Each number is 500 + 40 x the weight over its row's rms, rounded and kept within 0 to 999. Layers, rows and columns count from 0. Numbers have three digits each. The size before them is the row's rms in percent of the matrix's.

# layer 4 MLP up, 192x64, rms 0.117, rows 19-90, columns 0-63
103:447453492486509509493546492503506482438486528466500476390545505578442433553497456474500563500463444492488501482459529494506494511495565525464588512457479491502557484483501590530556509400503498
099:464491515484503529541450469494416522597443408505457541509492489532516489494483450502418479466524483470479507483485543550445497463530522502413540496440495517434548529505557524525536538460418486
092:470512524557471457590445519417483514543455445481490501471515494467530467505514550495415463457547478460529564482454564506578485539506568556490490469574512531502527524514436473488519507465444531
102:517454416485545531479454453506491497514495512507495548519554529563484512546550420516473462427477504498473526436520575520510498430418522461483538471472525520473407574525494533498517567549496482
122:522433471508487550553453469441445454456515521448453494494537516450545474535496514524515455499502533514546522461561535515476512506488444454579578544465526443520523509502513508513508454417391544
079:508548504498484446457514483465487489498421478620596440537510604519500493491431544524506610465524512574488500481470483502520543515527527486562498518480548454494509478524464483487520534501487510
096:426529528503550508476478522471486561511466521488525540472470475547491521482484500459507544490518526433544526544547532541587541540538507569462398516556493498531570506571460456536526560571494483
101:529455538459555562511485452534567559577523557450575564540479497516526533508503406517492485464421491517490506490460493485524532486458425453500481537531496504427543477513518478538519446500562470
103:538610501473513484511463575522490494486591494538503438527521560497433520540489462483486470512522490454497463561543516527532498505509560524530385511563504550513488497493468528502573567538475464
093:491552575462538512493487475463436551553578549482466524547503516423550534531488488464460532491461498497448429552496464509487516493558468536565461479468463535530451493531519401501486509547526431
117:504569429474517507513472558537472463525526423522524465573478473509468546491515461545488430450471506463537518491506452449519462448577446494551488459539505577526546511563444516448561498546496494
085:531441485484526502482433454505525491449515554525574488457554371546513470501505525491464529480486497504540437509539558473529463494513537495480527510470519533528481529525549500512454465447627554
101:531536506516474478547466537507431523494535467540488528461587480465497521502595567507457477444436566544454477521481482515552484541557548554530425549533540560556545520538542478474523505487493489
086:563474443495530515542480535491507468482470434493491533518500569501413498566472483434468408539512528499487544438488535530488478556483425495485500521570452549464504519554534484560506526445533430
109:527522548441523514524496449529464492425530538567443459492512539498540433507495447523632528505528466475505386501515516464503486519520511531542520516468458540455538502519529505478561488449538553
097:388473489473487478509495563480480510483533484531501484487531523514522527571497448488545508517555445480467487496407496401563454472483518558426496453501511511569485536461468429535505526550485554
109:526544522505498495438447516475511469552495434504471413568491476512500582476495512441483524513465425519478462483451447476567474522593489464487460513494428558444513431521432474454501506488496497
090:534495516509505462553451492500534501577471484493442497556508471511480555533463452450485529461386491509462495524496589516478455478517532473482559511569460494431534522462511415501524469420446523
094:484601521560496477508524498453504442483477487545472570456515506547534478445494440526472541485565450492410457504467515562555569491491503506516478485514536481524544555573535471504419461516547515
105:434504484445517503536470490481477555477487426481515537464464557498505573553495501472498551547446505544542444563553494480485524490494440535566487524531410549563487511525471481407480539542484452
096:527462526527478453472451479466464526513478471552437400548482487518420479447485583470481421514444481484505425591495488509476480501481454505531469459586546515500479478538481508493525447477535469
110:479537543462534562476481531543521541446531501519477536476486474456401466505483429492499489590503528472503523494576459496491523564519514463499503486519430423450530451531498479590437498487433471
094:516507521491483486508502477395489518447460549432510387508521569512542544455482501566558465485522473465561493536488525582450557498556538556460507463493526546526475484548455474509538476521498525
104:536535513495535490530503481524481505475503495509575548387494426464521491491430437486496476482587506489526487514511545455534429492550581519465428534541508467423486547501492529517525495545475577
114:486441459536524527550501544547519473524440558528510584541584435464498519458510516501441491591494511508535483556428483503496512521536483490519487439535425480439562540502530498498504566468481555
089:493443492529503518444444497574567474462455572514487516457524434591446501484531459521496524471500465512461452421474535443502478520451480522392471536478531463524479450451498518527483465457525473
110:481523509453532513515498494522490479536456505506576546462487476518500535538510485471591434546434528487564452555485522488436429433437452497535545537476566456558494423495472515515480511519424486
108:560472508543418463562466461475455570535512539483502467428526535485478493516552479519503515517469454558517440452553485428544539526480514463434470492420499530450484556552507469531495468524448554
121:475497379505534510483545517504558474480522513475499544526480531516483417534439508573486519448552465442440496505454486558510497481516525531561532483526520561554468520458523506548549590444534514
074:490560530531537516527457517468513629487517508485486547554540502490537452545445516504573416513494574461523551568540511472494507538588475523501511503552457543493465538514545454532515473540491486
092:488445466506505478592486446549517523515543516482464513450457502484526491488560500531449505467472622525495552525535515499561490545507469473441515495489480553426467526520534530425414478453490442
094:523507447454492515439557579444493490511512514567519547511454491495521546477430552514510510450524475496501472525521546498560458399560509600430489466534516543501465479556553497487494469556517523
114:550488476468567510523446574495560505484491489524546576510576494430493461458492469481507499482413531460407515483477546502536515441533513474439421538507482520531458499448491515496422485522524457
122:474518542561519478473533551522491552521464518541576544555527457508530540491548539480510521467508590576551473475442458433514527504408511481528542515506477500478515488490438500400466492563532498
088:496433485455515550518459572455513548425541566507486441466535493522497421555520475552473520467457524563494463447517496473546436525458496469445525467489541516501536467445444451573473527506471465
107:528458482448439509511515461527503438598540568530451406494549506525406409445488503500478556519489474474496523417535512489533463472474545442484539479502505520512525536538502507549544484482524513
110:480564515494504409503460452509541444502451520473470483500515437493516426534471503527527530523474495446454512440625505545514533554475516548445490512477471467443512468577552469539467515471484449
101:526531433526502467611524547522412479536543563568513479508519511521530543532479438517502533459452499542511486489517479472522533485520545540464544495420495543532453557481525548440592519512476495
122:502474562507471461460529524501540535564466503457530501510483544450564419566508513577391489506476466580472577508493439511504486526543528519514514523519475555475487518527459569480558466499552505
088:458481469480492531485574446473463473588494472467466558496460545516486549479510462485457547602446466533506541460536481497469522507485465429523469519489471389527491539493501446551515443517496436
110:500453446454414488484500429572465481493486515457560550510549476562449516503481457541521472468434502499461560448559518456490432502472520503492548566522439542485462540476494576437500501506504526
083:500510487540463463518566518539493513385516571473445456540496529491472508572464525541511467446518519459481456498503463503538505577569500565520547534551467487439453502428472510496470492491563442
117:485506518567410485425479553480480475517500501429527435473448461471522498486552555489474536459487561471463550541449459488490541505539432482522551533488469555519535570523485460483443425526549515
116:481546526456578530442484481457505471488514506495503482563476501519471514463545548492522503528521513462394401503457476526440472468483466513528479541525501393534488496508529492558534604561483511
093:493512498443500455474443533479530538507503486403530482512458469490547453424450573470484524465557458492471470479547565505462519500536510462492550486478527449397451540451501560460514475470561459
093:457491573500569553476514491431491497502483514516513477560504456484481516415493483472535515500487441505504445590520437477527551565556487548521459514461420443531486549478478445498501597515485481
106:512498492508493529466428461515435543511463516498470497526469546515530477490523449510501572504545481536518486471470527558442466505434543541458535482527447482471566532535343468509519441444522507
090:530568486450551520553523474465488446430544490496422521418546503461550472516540523525484511486480467491451498527504560503476474398452504523513519541514545477518542415483508529455464483498453409
087:435438506438501527540479465426463527544530497480554488429514458501537476570434451516480541489476506510549489460529471534530433556480479464552578457462567499469524546475428460517516487505468539
104:488475502478480548582506418545466433482479499517512481518509500568465496471589506530419543441474443556491471493485572501539499449462520438521541532466472455530560506547580483465530477473510477
057:484438535448503568517413517493442504539522477483458615532463518483565433538532498533476525523443499502496483529535511561514479534545397524517483452478474464497459446487497490552457526520471451
074:526481502512500512481443485512478525495598416516448413512483462504497440504475442464567448541551556477459498499484515461461501511533456472510481475491490462491498445455518397562564435546483479
104:507513520490483536517431490510507505506472434551455497459501462451465521504499548491492587436451408514570470577570517522569472491498536491515453542537475452461470549518527516450468492475460589
090:468414433477546537509572551511493490548493448493469544505504470526596527485569500486517426512476456479525540502496520548508534462521513471512439518567504505565573437514514485467506429440481542
127:437466447441531523570474541424535508540469472474516494445521526515548498513426509528505504391395508511474523508458494477483495493527521523485473510528469404537520450526531483441467553513497443
118:435541492515479493536544458511438481544466502495566587496485442510561540479495499437537530441548509407464562461495546514514599518493530516534479581469530515499524530464530490533495458540545506
087:507439457547460482506444443521558532560486452539499533491501429553477491473427474506540466449593537559478507475531522475540557486496511493556459498499512448498492446530444463432482559554472543
073:490461454495513555473542564453539579484441546484507495534429458549544554510472408477538534508532572485549572419457511504521510500532489441473489499528490444437536478487467522460525525466488477
085:493556511461491538544476470566515532501474479542537483548494482536584532512514473464442480473485529545481491495541530528542435427482516505482582409533441460444507501500487551487492593572456466
108:478499501506508578568479554509556498477542553591480533478506462467392520500530520502506463492482483540447495482486497418521582461542457501502508436452504494437496515518485431565517497463569479
126:565516484518573473530583441475494490511490481512423455462486484443419490485557538532502504502484491497488525473425486464535552420463490501461477488536469490554501458419535473573500477535418481
092:482460521535519569442509499504529524501467558516505499472435570540448570450520503528489525430494500431551510481398482498495536499522485456513537547505454513508549460489560571585507444500527446
086:530480530495521516446543498512576490527456506536541437506536547481461540514431517553537545457474496490599498529534467579536472495560548577505481599522483455507538504481525485545543470521514559
086:492529511500566462507430449519501531523435475446560518517549469509501550499521465518499437508462427522524509506471498467517476550465503527503492541417487488418574513519489609471480514461406539
083:494534421447524563516530573498502550475457460566498555468537529515499570468475540506370498458474496442510538478506458531514547425490406485503479494508496451497445506509520547506468509495510521
094:464477482528475468456458480523567440554438398465523522454561484450544484419565513507569503458542538500531531463501572482517466460481498472501520531421553507525493432501533495478487471512539535
109:521543515494536472455452501572554467530535513501527495498423427448492444540510427503483544517421531458558474456584497543528480503569484476451491470533549518495550513526469520510539552487524584
112:406516531466540531444522552507498481466511501534452460523466491476421453494481442463530525537456391494477513456436498515539506488468471503446485441573412483515503449503471512496498462507468423
088:511578540489525472557501583560494447465477451507488552519531530536509498439501542488499569510507503541488555504486498487467544402466487545470464506466539520471511518483559515440466531533584402
103:467527530542506425534508534461479589470462541462487455504480513508511515612525566473523519538522472533504467497455492492517534589558459544549519520471555560454452486519443486450476481539568511
073:501510519542428479563562488526521493528474549439496492432548534487467486474572515462470446527462501580518506548480514442509575473499468524475564487366475486475504477487513529544506456447488470
119:483514475422488468484482562406550518566455466547532553525502483474514507427484565577437499495438485502513499436460475476460525524433484485451453446522504481522481551499445514531467533438506458
# layer 4 MLP down (transposed), 192x64, rms 0.0563, rows 19-89, columns 0-63
094:496476526456483512548557476567481459508534509537511522560463498409524529512560518509479460563445509527455490517510547559470521447504546521479449482526524491412437482458435399450503520501554479
099:469507471531540496540523482477442529535496462477432482512496566527505484478517488488467465505510559455470454463498505603602541465467613459466511380477493493469524507507501509516540555479484519
095:457457488558497473476458501470619494487476511470489547560485569492469472511533533501461483480514484520467531549540522592483481484472572528473528458567504489489473520567543456384468458485514523
109:536508507476448521474404584499527476480453525458527464469474483517495541451458464523423570445541533521509554516507470444482494570558466515457465510545498482513554556554516533517512449445543441
127:536472461456498557544482473521440456568475493468506587514479515476535436479495459534504518464508514431508489478514502535441533466495503529558564581584536445568450484474527489517488429494426514
077:528494466529502529554519448516501479457511513445418546492471443476481427476441493523490450430461450548565506498531493491503394548511418537507581470507507527471431515484506496558452490502478539
101:417498582452512524444456472520488433494499593470532562522452507450540486491521543404463476526492499448461503539530543522586515575503496508474479541457489520501554498507562500502496498543464538
098:497510532519410528504577583468458487469468465525528403457543501514495519481464497503454520459507546491526521479536480510501500533525475511430499517542465576531424562549478559475487553513592529
104:516508498540492500485464573459513602411463483531465478481474472499478435480450506510523455587511590449423551521475471560539501465537535464479499527542509491470540492502460548510501471522444560
094:511527557448508468493478507441471591513502547482523519547535532405575580536483509500472538521487428546431484528428536490532463448443493551485492524539467489521496511523488399528507472505479515
109:527564461458490477473427469489503529469487537533493413535445423476562516490549438578538429472501486450505471590524478486564467461513525518487507465540478524486582500542495507485553540512477524
090:499490437406438406463510514517446526496510459445449508512490606461475477557500512554486457518470469493498467468475449485445537496497486548495522501512500466508506494580416512537480544528437448
099:526471448544458536440549453468542559468501524508510497532434540507487542472468462529474457463462402439503564510532494554448488463471444489444463429480512451464432547492495487458478470492502434
087:486453526483499514498575527447576459479527446516499459475462558443499516526520500451489386514470453461477456459517535579511574574510515459565503530466475523503514462516539436463511499510543451
109:534439454520561458565568470535449463507533469491475464527453431510499476509499547509581447543493551535508481526497552490522447519488514523530551518510483496503547455473630508465501505458482580
093:544600542483457474483502430566478487515443550470457451472533463500534498472527484494473544535520556515513574521486496560482501535543536478443486502444513468504515479449387550493469531553558533
102:419496518532487487527550481503456520431514539460494467499497463499480480478543546500479459419506555514589524473563512460573456552529479485493436450520523480470504474524596513511482599555476524
104:564501496519498492481478506494523479462489583502513477475550430499490438569505579529491458452554478563522536550564488478514481539490472523537481503543530529475456480445435478546432530573415449
097:509588511515461533579509535535475477533525522495488521454526492609485480437491540545485475459550515544446508529499525519512522467441508601515492540526440568499519582566487506566471496508509524
095:601500515495450509495483536527519531528496542535457474577516477470545453513505473507487495495533490487541562495471535519591443550501548542448526516502522484423574514504463555565461521461579569
099:524503451536527493493534565551546462467529534531504528480500512478555512555514479570486550554568481465478546431532559491533451560543610527495532539464493472523496482412529449519476559503483465
114:508480516513455475443427411544567548474476515523499520506493490574508474538465490529503517434523444526509498481483500502516514465566404447557482497479436508470450442510579497472545432518460553
100:493491572534490451522468551526479496507479475495483539437518552475453504571575550498501446486543569525445487447452523546552490515507540553461612534525488497547515430524575509470504539484507534
130:425516482482481456530459505489446519486489472512505519452450486484493533544451474470466404456546483476489435464513498540529446470488454466478523493490542503473517585496590550462503462537373526
103:534559492515462534489570444502476476503549431575523516419450447534456436567456432473504510462453496488499504463566471462541438486468492523509504543484557437540495505517497461511521441524471442
101:539505417436559491562538552451466516490541531489448529514487510454557515488529530521507544513494514574461491490501449540498480531492486508570509492596431462525607537514492531503481437555460494
097:469480524528536496507578508528505529483484466507429428459502601461534475504572501518495462404541456530469500492485487434457495520481583529474491448468560479478460562507565498451479539503555494
107:493551448510538517455473464531554485509504484457416553553496448529517519503494555503495496430537521494483512570519541586474513458496473565498522526567454468529449444445407529506463528500574517
115:501572571499490500515418503459487482520513494493397442470557486471555526493506424453486444518475495532488525507562564459518534491499459448517504483524498459430554519483524516428527407530476460
073:467494525558535518461547498447420526528512553506483535563508531474488547530475544565473542560509454504474501477569473540432449578432509473503441469504541529503504528556471490519526558406501473
085:505534547508477543440502561535547493465520497502541511528591517441452521428413489524509457507426455489479510473405533460438497460537525477525516543519488510525494471480561503460532497605492494
098:444555497550513488484493501521445530509515491534516476498509519510477500496567496464467522393509504478498480460524505594556561432439538519567518460532475451485513550440579466563490469457580497
097:484564503538435504512425419525434543510497485456468463535480527540493518516548477513510446581547455481550506546529513495434518538428518497476535433466532515480574479532504448483582476536540499
108:572478500483523449533494547483494554495483454500537497503472395478514567482518569545556559515461540504431466494446472569506434429530460501560494498512506506519471462490590548546516465529510525
096:497509470602483417480570377512457496495470480491553559535481475496539497512530496512536498483496507448524484541520453536477454513499428582503489474552507537481513542504453481433508488430558475
093:389586503498502499471507508533509539464492466444537481508498503450547551512530445473463470462499490567540578525527537524511546467519522411488521564495543502535453518527512440475593532555505495
107:469495572495497487493489476461559544484581503536448457522498469481511526440457474415511498557476520487451436515477431542490503580516508519584496459459534476546481472463555494500576495489446574
095:502505580490543527524455476493481489483480502558479516501555419455466466515509551433466429533470495471444465506494500451623547583480446550513557502544493449492453544478524489544468487490526497
114:526465421549509515507449486543491512539448525568430517509515478514527523457424541454501487480443528412516449540519562514438485511464478467495522447494500469536497523523584458551466479565435542
088:491494416484502545495457500501534501537479562478471484470543476519508553500502467477576499486533521509623520524514494478543523473433421519475442490508524509597479467477408486538479464570552483
122:523497544527556527521565474535508472528492522553445469502419530499506560580482456503417530505541453493509515583528574546426555540467533456524557496483507500525466507522457455523537465522553540
080:559511527510472513479425482434566513549527481395490574505474521466527506430613538493466514510539523535540496449510463490573523469466491565465518492470510451531519467537509561490452481469490500
105:542507463447555573502566458573566514455451523524539601533489541483475479472471498572515474527514472545549483453471494521494421545467554531498425484535490473477472461506431487510544471485485479
104:532522456549472543458428532509528495549513452513439492465477510527471485461483461528514474483584516474446566528528527482568480532555500490403527482494479523518473508520366429505497520448531508
086:468492450553508555525541446478489474455554477545474522512610539454498599550494460503519487558485511497522502516490410527460455534468482507531535512491489511537582495494493505472470503571402527
095:549462470448516485499503448451498510525425479473524488423453424479544478438542440507491486498440501488580505516482487540476468464457465576497566535522401495532506511505484572482446459465539484
126:532529493458513475556639502432483471504518484470481483465483412473506504484501567506483487498493529495506531572474454473534531452494461503496491528514500489507480506453663521505482517513436487
099:538504480542546526542525511590530484576531524483478594470564469479500464533480553471458587454523468500491499451519541539507464524459588489532525509505494497476567430488457564501456482474460465
099:443519531582476515514543562463522452489478488480536490499506503567515536461424533501563475428502495555545477459555457466488539492579443477477474469455471473555535521523541519515447493482395533
104:448552485484469509536512464505516465546445459513548519570561498566472481512523582579484528454446546515567486500435519474527514533473484440527556476399501507506558448526473480496559460534491505
060:470559547518479519510491533494493448525513448514463391477481455524463585441525506457506537446538507517508542510491482500493521553446563507486485510526513531475529550432499385479540468568538561
091:507548446517540464533479422482497568526496551479429535497520409494453478545571495609494527459582495521478526483491568532499529439483536510450542448497497467476537474524441470474500469517491480
098:541428439447479408510558583483526479474459548512555537520495531557545482514531500509549468507530584499533467434460498428453497560471499504486494461469511521473566499465558488494524473468532445
093:526543487503470515439402416457524508486480455549512492462465490455498536485476498458500555563498558533515458532521433439573432513471484461508515443507425542550456548447512493520483517557489528
123:534443455467501551544563525515588508529463507465547453460533508438500469467430534518491490430445504559493492510545450412524476469497497615482471529488534501523441525545546468477509515490514472
119:463486481530484450428630530500514433514508487497513514474549474511463533566549562547504433556528462532503494504499523513504463549546507504522466500485503483490511430540484465485546595431505429
093:444503470505515493557466518473523522535501512511493596517464429495488516494477454574520464524503529495475522410559531530489521469438490525525464482511569425529498512567476425444521562503556419
078:532471495457502505504565522522481518471483502467506475485473494511515463471481535492452527505557517337494501494566508491470578476434434438518437456489551539493516458519531567478464543496563531
089:484542552505498519479507460470522430475426505522571497525485546543490472524478464437522569532443493506491482492589514523465534508555549538418534394520511451489521491454532560449527498455453481
104:491489510495511443424533466493462468506448465421553481489516592505532461501466499465521561504498545490540514557545532572502443545508506487546474537478451540487480465468542563451433520476395512
143:462503529480465524476372540562509546496508525511531500517491535537536530549511466503517562479537458540506478489565521560465446551491544531503516492498492478448541509521347494477488497505545552
098:494497529538446458527524472474512458560527476513508519487474405513453486497526469546463554491464492489455503572437558443464543536541489521454535488516513439571524497421438503541572530449570508
084:517443454440497521539505491552486511485498502551543511499470427476491413521486497503450485551457501451449549457475461420531480440527509492488425465484514562522446437494550446512473551530410481
086:443538515525497438502490488421504501466521405494623499516551498571487556499521454449492429518473484398470462488447491527538471549507463505525449533495499473477480491541520550466557500492493487
095:499534503489465528507453528529545526472475494553473512408533479502464498517519446485435488448509556543580511497497545484557502487449529438410524517395483516510461504478394519545472508525550521
089:472496528512550524507451509556570570410501477508481480488442537496508537475521491523457556568547451531504452484522468528434531499548542488490508522483378451494555488550574450497513513527503547
114:483456570481461518448501534421494532477477509522472488507579564541554530477479614509561482471526501546434487546457475504483497535466561538525506448468479519517457458527538443514464425486450485
105:543576451504533405496516523517475565497540497551519517520541511396546478498564534500473535513527527475571506501493493538462452501446500503482523452494517516506523521517501580538483604453583501
093:560539571440489559582485536493417488522504493488437540525480487520532473495448519549482548521521478562521550561445494496450495521472449512446514550541520544484494521454479575483494434509566447
111:520496570433552491524547533499454546473524589456480448517524509561508460532468547438479494494493494525424525583512514523479479487534467468576472545520557573484434470451529493450498516553471478
070:405507530578507534429514491584519570484449528549533503538555573498547499545468448487488456547482501455451478535553458514506451539520488554561569505485483516517504489506514498475544569512505544
# layer 4 MLP gate, 192x64, rms 0.122, rows 20-90, columns 0-63
101:493496526548478450563464530475441564582444459495472530486485470527504491528453508493513573483432498489522557485468465482634497537485521541571500427519460516496431490476485535559480478503523488
090:466545523548522443452473398486518605517437463501511447492503517475486478469517538488520427466423528435522549516495479516581548484471515485471523419541428496511469483503472492449474503505499451
112:509520511502455544541513499474505429499488478525519494408499513553449616488491496561507449477471489530485532526495473518466500572579509503428457478590494460505525567521515508476414449470485462
122:549502512453517453497517491510551510519519529476482521467461498488482491527550494546561546502574522438491526547499569489417460404525506562448433552462577469483522432516548477481544490543523442
089:533489472524490498483465466508399524464568488475409451514495511474489509529440488517503460566521515472462498498588406515454475464499441455494421497513453549495485510496536502513395498495500558
101:481556477483549566444442542474467506520478534477492515499438442476503524478564539430458521526550453464539526560530508511537588492488497562499402415561513461541528496507501466542485516537488519
104:549463518461424582510489499551486518498504442494496438455504486534462487461465478513532483511456492420469499517457399501470495547484419520453515535575445480508457481503525496495484459496559602
102:527507500462553499571477498571530512550534449482502499498606508534574574467568539525501512437404484526468450511444490519530524410501565537520517484512500517521518555529506491499505541473520458
089:518441496514445532515498538543537502461434508578498493431508461578481533482593482533519488487556531505535528469487532510514381499404520449415509516460499464508528470532483520513521488520452492
106:592506451529481566502453494467500557578493478550492481491519508509537505437563526523448520451503465517525451503476546548536471472413544435494499460547407507503469475517559476479485517578468479
087:431543499502508473531527525502463546460471461412396545471520619473477516506558535511531504528532454477462513504489474507469518479515453508558455504459492461477500486556429494557537550541435483
104:493589537479487490524552482504479445489459529499498488396533525459514472552578506496541499452632516456483450518516484482504510534527490527569516601552555505485522522464484538493531520473483526
095:510462465505530487508428565499490491513433458469509503492538484549461448543450528459431440480542579541503485527504458539457405460430455499444498521536430514489467544541540545534463479453504479
108:524493474574391540458455508437428510551503496489482491525460568475495531457454521471396551466523501553514550531511477526465508525477462551502499511525504506534510532505404437521485468535460455
108:501594498429576555480510471504510494496445522442514466495519494529564545493547572496543484441501532479466511586516529546420461506540470491548485546467585461485535447453524528491468513538493477
100:503500491565516559533456495448527525497549503498427411526499540434486482473444525503517465516466474464466486525460429494531602485522473524514470553452395478494530525503441494444459496500445449
108:558592478505478510508512484497547500442515568498514487481499507511554473553468596505417463528559508534521530523530469515497492539503493480563468561444528577505484551499434537556486510575446456
096:584483405444491515468449502575561475521494515475519519527512527498529514539522483476461490477476546512511528521503466493519453472563547397488528422487550463502481440439523495551573511444476449
089:443512522441492487529501513463502431471460468452484570422460484498577490530561530528538530497475459479461498522547517448504605469477480477503490551508476458575435515531462539444463454461470449
113:553438490540498494481519436558495524554498463494509470476514484456446517495503534444503452461428484577502471530438387557482486470515451494460514528482506478585542557499532504429522518517573501
122:558459512549487470542544482539465504583495512438445422489540482563483492503450559478534467503492452509478514535439445524527486514532503555536533554507450574452453489461473519500601507532551525
111:436491493533498476471526507519507479473503486441434558502543525463497441511589487453524508503527533413461583470436453500513566539453522571490505518525456457542503567462463534469458505450521436
117:503486512488543510459516520521449486455476458515545561422443546540506509496425492459455433457576487554542482491443524473497446453466515474424471474535507491508478559479537526573478425530437533
090:511465459464466562453532492505535413552520513521530564483446480443460583477569490525516466531541492474482499467473465457471538453545493445494487450523476455484596530508570468551553499529477549
117:481561494416509525517543507454420456465528505534457450516500514444542510543499510517554481498508479533520573521504468576502522520528496478615549504534393557529528517577477530497516503537490519
095:506516457478534550556542524554528438590508494514527565539476486489463523560435437490483431574462555491542527482493485478466517459486445471485518573485442462523549553499489520541520444514430493
098:534502524572515497513501477490498455479540471433466526511487519544457414462501597453486423480519514542516495631475501559484459456524473490534518562483507513515398449509512534504471507524493527
094:505529515497515561521559467497448454453535500436530501529479454514453460553499538583479511504565487480498459524494491588474565505517480537510473605473440511554572560482567518543480508484517544
079:514551592559566496523500462473495479532431539425518550553448472443531475479508471493516482535639474451539437488545539467476459539491484497503461535505561500500536482486489477510495507482482558
083:541495490447458471513516478523519477503554503412479513484441538509542529505575512522415470488586555449490545532574496467504519504561484495423499480493498503503562532510548454473443513500541399
107:507552476461456561474507448486532523520483441429512582484470474486492489516490510579574483564556474485487525495496513488443548578554548488507501475505533443474473585449482487453575487531447466
091:545492514548549438484592448481427473518501466581553462531504466504488468447536530532450511480551591573507514447483493503485472520452496533494529468488498547524451539556540535525474444454453535
097:554451509456500454472553497517527480572428542516422437526440512487540501542495523511561457547474491530510482549512524458448481536501528571498496480553491581493553523491515542520441434547576525
105:489482505511531454559517365513495466522433508473539496545472479485560474531480513512519499490482553507449478510495428545446490507470426590542463497483488542444521571500491507418501502461569490
099:474492475377492514505542497508547491559520555468445517464542482452582519500595493427504487496478455502506560526496459524520501505497458412487537441494470515513507520522540456550543483457480422
108:450534449448515402510452476553525492559486490486509479510493482560592471540467523559468569483506532401472518518506517471496472424505465535454486575515474449497503486557560507500473502550481455
099:542503465492471544570525552489505480508522527453556499436541540506541514490493494517586493431577547515478491537509525478473557431535583511487563476443557503475434526464524509444583482506496539
120:549497449519507499539501528544486475613509544507466550538499492561506487483477556514462549545455580506536408511447473500490568484481531542545517471431512454436533514524566534538432492488488499
080:615586569510493475435518519469513501501567484580513542559492484510521497523507497504498458471538501460518537503465518567471511489531557525505592478535563579479543525542486551495481549486491541
117:502511434513520606543506492541549454470546503615435485512469557490527493547509561467445472498542537477496453574565510526451550438515449470513454509569462505487469501513521479533490484501499484
081:489494518541520479530510530520466501432467512485415431603519499486524520594460463532493523490498470410529555490449501474488498542605483506517506507522508605499481456508487485560557526506486506
101:533508516530498552492536449500506467469560516483530421457510509534463405550417494454516536489476447531503460545504460475492567488485430503492499526440413478524446471450546513507450525453435454
109:546410482489483536529577501472516540540549569545483512493504519527481578488461441514597548489451496527566498531435492489490523447415527470495489463522525526527556511508555470522467523544483438
080:509524588543506546517514513524545458537482425592527533506528518495438517536492484517534427555457527491546483478471451417467528501519525500500458575526532531533567541420505479556510518532486558
096:539528501583460443575498485516492546407530491536419507506507524538436511541513527544474521489446504488481569500475506417486536534559502481540448494470544551512454473448449479513519465512468418
126:458541481482446531452424551582462493457489534525515499515552545524557500563409481502493542474572508536578487527550512498471433510526477541529513520480502523464523523586408532485491519482522486
096:566473545516461517531448534441519552519492496491498559533520444518521487408515442473457532490503489520610572466475456465556509493465456430474561478449510490428482541478454457525491490488518543
093:513503491517490553504496554461554520525450475516546469562541522536534568420472536465544420386501455574577527467519467426503521479512470485490540441493459459495534491477506496526508539490455533
114:516478453485499484478487516487468457462518533535498496418516435481530543526548479540531495480570467438479484431593536452526420481414488497514498558618458518495476557507472473525501471513486471
064:479472488563440529531572498511436494490483499580473467496486499505472553474507442513515529463482468504541503503497509453533554535438469507502412502574477544451571536486493396453499405502523514
082:499532448434496459536547517484507436488398578508482627497531423514484533524485533528484567428510483496513516443469457448439519463435522496456507519506530509478513534513500497456459532505485503
099:503560554458499503504499515525461445600415494501540497528533506554610519487564534524472496462561546493472464507429461545449505499499487508547518506523535528546491444512591507506496555550502484
091:522480518522511515570567461518463525569623528476491577476561492536535482465552440481514426476427437474525514506457516510529557493489521548576479544539490488512560474521510469483472490475504467
113:539500538473498530550510515466551475568483559532536536532617464556528532539432469515468502399461546562452526437501475459521502506544460503566499550469448498481490535530465511532531482495491459
130:521520508496476584536478444503441490476491488530490506467454530518495559508433521469484545422542535503524488533481459477524532423524544506486509526542462516466405587470559505478503450593574518
095:461460492431536469519458496437521495566527445513491552495489434473459494483485470530535490433496559507465518447529511522494516488475481517531467437509547454574455473532486416399477548492485408
079:466545494472484472489502520529490555405517495523423432417458513477487443469400475511482518492510503406564532502522477519471555482466497428473465514574466453576489482492495526483477499505544522
087:510498487494485518481452542519517489522490508513539454515472500544510452490465478472448475500403513608489585562576429507515494467468536458477563390522462495467435512484517533468528478538481453
085:423458569493537481467561515508486440478478489452493457459462578497507492481462560510520510562515511506503542536545479542462483570523488547532472591464478479491472455426488462528420511441435482
126:601523525509554529549569434451512507551501486490501428495426443475485541478473538487486442487543542502495512581449469477518529490523466433485500507502475555500442506452587546500495519561518539
096:494530504522484457523493466470565459557475496509431490502493447495542489483461451468486570502483552577465548480509502512505526466450415442495554479440515546425419563519464489437495436460500463
093:494490503447489463492501477519469470411419474500497475420488531489409454433453476471438535499408503484522488517522508487522479493530503504448450564517412517522479487541459474446528433558507464
079:569543532516584491455484466540487546468473540468525520483510527536488570561538475464443468512505422453529492504451475426494487499490451490457563470490479485489511579490444590535492471502416475
085:531446487482556583461476592477492464540536475498477527522446501476491536512555437507580502487485481491454559498521480535528535516524471584563493501512439509513540489522470389460567460516519528
090:522547500459518460487563511452544462499542490464544482580537505470451504638461445493459475499436496548446537528467580531494492479524476545529496457500452503478474556565443545504522492504484518
103:530485556470440583444520487481500492420535510536494425476545561550420493432502582438501515551558507551500487565482482526487520494475525507538468551474440545494519443528527509456474503523475478
123:508500474503514474476533490466496503422490517547493461538484501429489459509521512505505581511622520515444442518444493510552448500429462549463480473461486548529523499482494592454460425536529558
096:534456413583503468424489503479505498514505506461508467471544506497568537474496530497496486430418496443574534509489458498565504509507541499556534471535516506528556467546454519575509538502419565
095:575543471449573459537530484504560523544493499479519509516469440542484532512505464480468524509547533544435534519566585537454405447471500498538500523518563529461514512533508523560445489450435526
079:447544548493432460566505525537485489541487532398559521440535512582456448487482479533494511474513463553523487497511539500516550541478526515450469460444561449438503492531499484573482481433500440
116:485545478453490442511519430460447437465536545428463458474505510534495483563452509464565505491562491442459494533559488541447538484555474436527446505436498530510494550555532431526538491551517501